config.yaml
n_layer: 23
d_model: 128
n_head: 3
n_kv_head: 3
head_dim: 64
d_mlp: 512
vocab_size: 1024
activation: "tanh_gelu"
norm: "layernorm"
norm_place: "pre"
norm_eps: 1e-05
positions: "learned"
qk_norm: true
attn_scale: 0.142
bias: "all"
tie_embeddings: true
parallel_block: false
init: "trunc"
init_std_qkv: 0.0567
init_std_o: 0.0
init_std_up: 0.0567
init_std_down: 0.0
optimizer: "soap_variant"
lr: 0.00896
beta1: 0.95
beta2: 0.98
weight_decay: 0.06
lr_head: 0.0158
grad_clip: 1.0
warmup_steps: 62
schedule: "wsd"
decay_fraction: 0.907
decay_shape: "square"
final_lr_fraction: 0.0
batch_tokens: [65536, 131072, 196608]
seq_len: 512
doc_mask: false
train_tokens: 367200000
steps: 2983
dataset: "wikipedia_en"
Each number is 500 + 25 x the weight over its row's rms, rounded and kept within 0 to 999. Layers, rows and columns count from 0. Numbers have three digits each. The size before them is the row's rms in percent of the matrix's.

# layer 5 attention key, 192x128, rms 0.193, rows 95-127, columns 64-127
056:535531494475474499493532517482504501515519496539498503496503506539504482499515477481556545525498502514499486478504531526524479523531507490469501491479541510435490506480539529476514531486509447
063:512512484491532560474534543553538503547512497529498484574511503491513516527516514514529524473513532487524525517490527478515529494536502517538485522514500496557497500505501471532519517498510510
067:546491535506534474479469483511493541533516510491505543531479514489536473505514468485504491501497474501498550540521458552541494537524493505508550492494499509468524548480483496488513478483481542
067:501515469494532484502495546518498505519508497501505514502510498534519502543499485513535507543519525484517513459549511505539528533500539459504512519478476488484506498472470529506517513519483507
062:506525502508507529530497427516502491471462503449484514506492500563488510518524448547476509497492494510516509515474537499489491509535515488541472504531497480519555527478509534458489475506507516
064:524469490524511432502464474506499538554516522508482481499522494492549502457501485528506472518506471486517501552520491498520474530519482524493501477514527507436513489486488532536537446509507507
069:510523536517474477500552545501492491519533542503470492493492499478510465474476476466453533455497508478530487492511524521541472563485485504508517461520516473521490473510530467518493505494541484
053:484493483519511470509503528529484506479463511500493496498523463512476508486463524517496501478504535488526563462498531529499551530522484501503474465476518501524483484496524504492531501518534497
065:493490495502461508517515501484493475478477493520502521456489479499508478473500486482469477519492507513479473473493485500462478498450488472482471482447503474453495483502476514487479514510510494
067:470487492479526469477496507521446492511515478495516515524520506483541494523510494489486490511483444459528518499524463497508464497499488501523580525490512459466506471476501508470483478540519497
069:525507543495540516451508550535477538524523518534486497533445519468529532478547494480500519503497503476510514501468482456494489498556530534506545470520509534534525504546531489487506481490490484
064:508461492501533494476461571511500515532511500518513518497519498492503491529510505485552494520505476496534479491548480501534516529500518492491514520460514522504492477486474532512487509538475490
059:436517501472467470515498471492500512505496492513569514491561536456507517499512523484507493512530521499513494524508510546483504509506512567526507512545490490478481478480479482540489483507528515
057:480498448469475478469512507483519495582519498524532489510494498485477533480539486463524512504487482499542509505520572498472515447486525533502489467492535492486478513473520513497517518517519492
065:511534462517485501516531491498513485548519476529546498506519540473480537531531511472540536516517526510481507494507509526501504500538512549465528542489458498493473510494495474513502493472526485
062:543483501461515480498480543525502527518572510492469484519507503496484512497524479505481503544488471503499492501537499484541542530520503491474581510518474507513523515483504521540487498505473506
087:466465501490515469477480520481455523485506518492521487527464476495514497460519463517524510505514462496519475502508465480478475494485510487532519528550493501525504508439483510517481487510453483
072:495475490474538481511465486517493493511510476507481493522532504500490511522535455501539497504484461536521487475520486518523511538514529484504533534513496526531518531461469506497467462497499505
069:509453521512530495498494571505473507519531473493506477498460487519537477533507482487540515545498512481488567468541486488512553504474544470519509506495505523504512519533484533506509522491511548
050:481492518508481481534458471556445517507481488475523494502519516520548505490502490562454464510476443453511502516456497512480493499472467534565459522465489504540504515497497469524482488532515531
065:516500498526483503511501467513525498490485528508532561503543501482518509476491535515511490467496495515530455495483520524522489520488499506505464510505533484484459429481545496533494500470518501
064:470498510516457492487507508459525479481517494480479484500475475454475486481482523467460501431493492520465547504493504549481508489510502513508530478535535466499490467476488447484517477494521518
064:489478487514509475518502518515515493530543495517497544560493497477525458473552525507478506526528481520525547500544502529516528509515499528532558487505495476512515494538473522558541489460570533
060:466514496554512548496474524518482528475486534503525474504516490526517498483514527523520474503502571474535466547506474525522512491502500519501502505500526497533464513492495476547517518496508551
047:503509500506516558476539523489459496526543510500446484529462477544505445485458471512468517517476521485579511500485486471486471497495492528495513502474476489469466474472514490518476546499525479
051:487488531475515479528534517520496463483486465509482525473524531515498482507533537490481479531493497490495457503464504501462487506462525469495502553484558480510538487496526511505481491527509475
059:481474476505514508488451492484531530533492497475520517482557465470491480469506493516468471463495470511496445500486471500475515543510485498517458520502483523518482445477529505529477484507477529
054:462526533481482531478524460517498493522509489526460506488511496527508514512490520497524465508505506470514540500476517504511505513545515534528517520510510460501505493452488455513527481470456441
051:490482499501515520524493546458506533488464530485505527504497479493491525493489486501506477474524514510504516492525529486527570516456506463482477503514526483500458534506490487504522515448467529
069:458484502467518518536531532535529481487523476514503504498474513472499481495523501475473485505511526438504571471482481525512551459513519518554499500507494480528506498508496492510531492443540523
054:470477515524480481473515518476491507505497513520521482517484502445517465462514498477470507510515496513493508510495497505514525521555498533486502505535553497473469507506486453506499478483530487
076:498472460519483502461468487472455515498469482497473454509463467502478487493499496520486480458472463467530522435513468494514480502494486471516495530500501499504468498483509484478469493495463483
067:528497518478491505474512557502514529496507501525477477554463505484490497531470494464534509529494519494486532494523506460561501518504518477500538466497444508459491503517449525490500495462457454
# layer 5 attention query, 192x128, rms 0.212, rows 96-127, columns 64-127
099:476477509504503527540500521517446493495534483522493468515481549482519466482499529527487485474503507514522508534528528497481492490490488510525524509527489489530510507496467476508494465479535526
087:541486491512528459501519521522455496481527453518519466531506499456501445531522515488535509495498469480493511493512505517458500500497511488468558528449498494514520528471482493474489483471533515
118:478485523491504516458525570520529490504513499510462506528460502448499487521475482466479510514520531472503573501549503487545550496512507496497507481494501497486514507531503509516504484474514480
089:528525470463505516466499526478500542526518509512477487472548489548497506480466473506512518522477508490539466468484519484528491534526491513507484468461463528499487514490548508543478536509456497
067:523524537534467491488519481455498490491512460525481470475471448485501533519510456482551511520472466534501512511458524504540508473518512470484494522490500512517522550468521518490491539490454518
102:459503479521522513498565538490491467518490513529457487513442499475529510501508471487484497484513532475483533465513487471501525501515494525515527476497476497536537491540503504477522496469515510
089:504491504495530496471529582495495455531520497544450495514464515485528481502488482449461502529523514480499518459541477514553512525497511485512518488482502505495487454528537497515525487524465474
081:521504507498509515490485408493495474514443516483512555449546511546484525506487504520445477491504522492508508523497490506494474508467493519497490564481522496486497497522497469530516471556516508
070:494530501491507507505487478519508496481500470512488540477476502499490522543545526533492507524551505526485512533510475498438504501498491503480530517544533493526521514497489568483433507465511462
118:470483503509507475523511511497479504487506466495546460511491548486499488518546517513510491481520498514484495506520498508467512500489509506513544510529507463536533499507444473506496474435546540
092:501497514503513502463511555543517475527498516504482504532465505432527485526515518473477511472506481495508546473519475508499528493525480501520502496505516508512453504526517484523484524474524507
078:477528515509488521526469432519533513471480508495480500480506476512499506467497505538485464507460512548478457547456496487468480498470500494517496498511487499493528519468469535453507470486499521
071:509506534504562492469546528478507465506534463482487464488458504494493483481482507458542493494523491509514540475507481483546529487499507520516480494561491518531488470539533493510509495472471505
096:507496493497517508499508436494509510476492500500544530527520518517480491478515544537504475479492477515478525520521493525505511490475501505481495522532506472478540518493438492515525470480547537
079:515467550499507499481510519555502519491498468488524491543452491489502480537498491501521486475513491471506536535533498508500510473507513511483528526483538496467536557512457476476484513468544496
117:499518510486494481523484510518476528481481488459531477519519498506492517498533518502508502482505457514484481544502520475456461500461503497499495529533498493511482545475492496494454513522508499
088:542490517495512466468485518502475527477499483507552524544525498472472482486509516486554498510506419474513499508527487512458505495483503466472517525510510509461491526459488496469474490504504472
094:518487492493493521482494516504496501490520491491563513540479535427485490546532529499499489497510508492510508524513491483457496495500502505483529505519507491504497485535448472508486466463542494
081:507508479495502462501477528477464527510487481523500468459509463520507492494491481519530538508477500489536427512512536499482481511485463480508477506458502505510467489469563501486453518494458500
106:481516517504494476470505510489511472508502502501440456483484500515499511508487478522516530526514520472498504460502492512536510499519511497498488484474465533495495467508547525470516520532446474
093:528487536510512501522498474544470468498510515516441518510491537503502480459489527499454463479516516487467478514486480513462468485511518530508539511495484489527533509531463482483518473489519494
116:537504550528490533511518463529505505483498469519518517497502529456502474489510526497502459483505517488477504571503519499466498457482490540491536551522497498511532507500446475470504491484518498
081:511494489493490476524472508491492513513453525489490485480497501555526538484476490499514505539498520452475512503528548516532471527427512487527495491521524473496470484453571459533493480525435522
077:487496500483496525512549535500499494530523484546479456477478518514514479527493499469512507493536547471523553502533540499557514502528540494509509500492514502534494527498515485503549525534456468
078:508507497506500485502444463480500455498462500498529512463507485538486530485466491529515483481494484500529504493486500530515493505497483517468478497460505492478455484497541485491492519540467485
109:503494491499498504461502569530482459512505523519459460507474491460507501518494498487493525541518516495532486462500468460550515504510506507499497475453515525492476487522522511504491529547474471
068:535502497485531517484535507499509498498531477557522472543459510483483461474501497465553482485484497551492549456495496510518537450569506480501525479487497492491506493511479487472482502460519477
064:500483487481499489457547588526524489551521508487534460544480520472520511517510481484494494533497495469537526472518480478468553507481510512486546511497489505505482502499532462502528495515527490
141:495496527511493519522519474533503523480499491502522535500494527487497473493530535520491479454506513519495516529496493516466501464490501528504538530535477476505522486505444490485495470457559510
091:515513491499495516501523456549514486501509520485501497527498526482517513467500538521507457501490525503478495498506464501476504477484510523490531529558497482538521525511457488483505488468526526
094:517480484470513502469515592492516513521531499505508488528455497471547496504509495467514542489509525468501532470529504481556535503555502474511507456528495515521485469519528469513489506469495478
123:477498509508511514506523499517522517484530498513513504559448519450490479484524495497509490479491492508470566521525502508486520499508500497508533488518494467520550519514445505470496474444536522
# layer 5 attention value, 192x128, rms 0.309, rows 64-81, columns 64-127
137:487491495510508520500531533444485519484451500495482510510515534503507497487548493492508500512523504477529501468481523444513479532541504452510515506489534463514497494498501467534463511503497503
174:496492526499508514475479494518511493492479531459483528467504539486499492524530531480500521488489542498502538471529496497498494518520470476499442520523503501479511522512494472470490484505552476
159:490505492484476505487489513495503491509453485501489500510498480496486437555517528528482526532485508491519536489498529505519524513532507497508520511533462514499534526477498467492547471532481460
150:485491491521502477540517517482514489479435491509554475498466489490538543476485537472494473516505453483496505487434483506453494513545468481491532511482522450482470486457513519542555495509531481
145:502449504519490511476494515479522534521506507513519497525474471519485533477465511504512503526465492471516484510505460476535544511510476540515515515512494535531460562454513536495506462471510506
136:529484512479491513502450538512485498526502566539500474537470488519498486502534498477523478499479483427499508537508534469517534538522511505530530512518503471514469523510498460495490459498502471
154:530479502516497522519500496480499537488505519480464469500558540529515492453517491512515522467551501508517492546527525500506496477491484516514522498506520505519496468496512503507504471490546451
123:508539492469477450478498532525500480454541444487526527510498481512531525508533472515501510521510512527468496479475497531496490480462519546526447474488463507528499491538513552470501490516497468
152:527509474475511484502470490492470462511512550488521501466494537498520485480488482511491497515459486541500488460518520475498492498549507523464485479457495507557487526522551510520543494514450478
144:493555540488491500512481497465508509512517485508444548501488493484529480517525480528479475513480548533475504500529500509516528516500543553475476532502495472509539520520520512476521474519541407
126:492482510487514489538481526464515487546474514528495503552528515489491450494482525488470491525545467488524509484491539475511466497494507478469498512497512479492540457485485479520540549540475553
141:473520552529549482492479506494457542518499493456488468494487494477508495478494557485493500484504520495503548541548493506576491476488515481505486500507509483489492483448485469508511482491526486
148:488536470544492483528507461527498497505544483491461468504526497517450488525510532537494504507524522537503505502522515550508484513503539501516530502529473512452513423508456502530477508497433505
155:512472480506483551474498460568455523487543514522483476485464543532515516519540477505554502496499522547495516513486507535469536508502493478513512498521516476516465495516522525502450503445471493
139:530501496494468505545522506532517478463507512506542484488499539493465521444494509537488501492511473497530454465469516540459486504535462515548536482500505501507505492492495512498517503538496453
141:513524520493491506532514503481444474492501473513473512530501493504499472529519507509505494536552484531509522468494504542449491484480532503492513527510503439481513482520516480493501499526521445
149:490488458509509476510494511462497534501486491469456556517468435489496499565517497460501503479481487511539521536478460501500503514500502534435478513485505470512510520520484489467481494490549499
105:518535523521540489521467526459521485491519464499466559512524476532479499520503464495510514489506507535469489524498496504527505512502498546500497503484502506504516508559461509500461531520529477
# layer 5 attention output (transposed), 192x128, rms 0.234, rows 64-80, columns 64-127
129:529497514496487496500482483549498475501550476523511516482473493475518496522445491478492497469481497520489484524510458535500523459500504526485493484495441530496507484507501523491509506513516517
152:516523483501507479525516516481480512484539462540497469549467483511508504472500456525525516538520448508517466504473520520488510481467515526512574495484490508526496476524515516490512503511460524
143:483500500511529494504513498511523523527549471479529503493489518511532571472499501487495483451482494517463456501490504509478496502470475513520483493498506477540485487513546526522463519474498547
137:517528528487504527480498503529498489533539494492464484504527505528471472538495484543495502487503538509512492533550504452567479500456504531526500499522461514521522512542480472482462495509468534
135:461517488467508502507516471530471453495501469511486508469537524523504477534527530500485508507526506548509522487508518520477467510515516473510501483515508483470516462504497457539467496518502499
123:482508470496495497524551473495525502479499444453489527469530511466513502496464507511484528495515523588501487523492492505483449484490499499483469472514499541487524504472505547522513533500517529
141:513495503487510484481520500514498456471495494501485512504456479494468492514492495475477478555478484492482504454483463463479516543492535462471489512480459520472490511509472505461500549532479543
118:536493495539519550534489463505504518537467560489494521505510528478474463505475529510486488480509483475523503502519492482494497503515480445475542518504528500494499521488460455524509508478506509
147:448446524511490520491511472501548524486507491506486501548497445488481511508503512497514514472527525478477539524510500529488495507475493513534491522529500468442553490478480521502479495468565558
142:517457459504492488510507503521502493495483506494525459547513497501484513493500535488510548456500456474505473469488484475455507495509465448548485493489522521500462475460522470532480522476498581
117:510509490503495501462516467536499534458513467478504508469467491504518516506515477498519510481425531506470497511497466531490531507540497541515504488503483519496504520480509532467476455451513464
142:523523423487465519518531523518567448479492513537506510538479490517519516495504473528493522532506483548502455494432493470429523546511481520509502506514497505510502500532526525489500527513484505
142:513474514509503508484502556467519480529464506478543534511489475480543541493475460466498479487465498459488494516481522460485527500483464499490448523487525467545464539469542490478523512511549484
144:498501543498508466505509514472482488498471486467509538499539471471489494488486488498453464507508474463533499502517513474531446494508510533450514531473471549474517495509457470500527505557549488
128:489486535490507495460479506497492491539492487483449512515503483534503510562487467487537489500481557465496550504523500471546521511455519472475459503493496490477491513512497493475475503495503558
145:528485514498508465494496509508537516515495507477500490516505524483493524481512490478489510456453503465467470508496482441536504495512470468485494480479498544533502509494502503492511519487489571
143:491518537513472503505511499566478472509531511537525465491524537509531497454488514501495506489508490490489487450522538501514504481517493491559512485500511545516479472462522487515499488510464495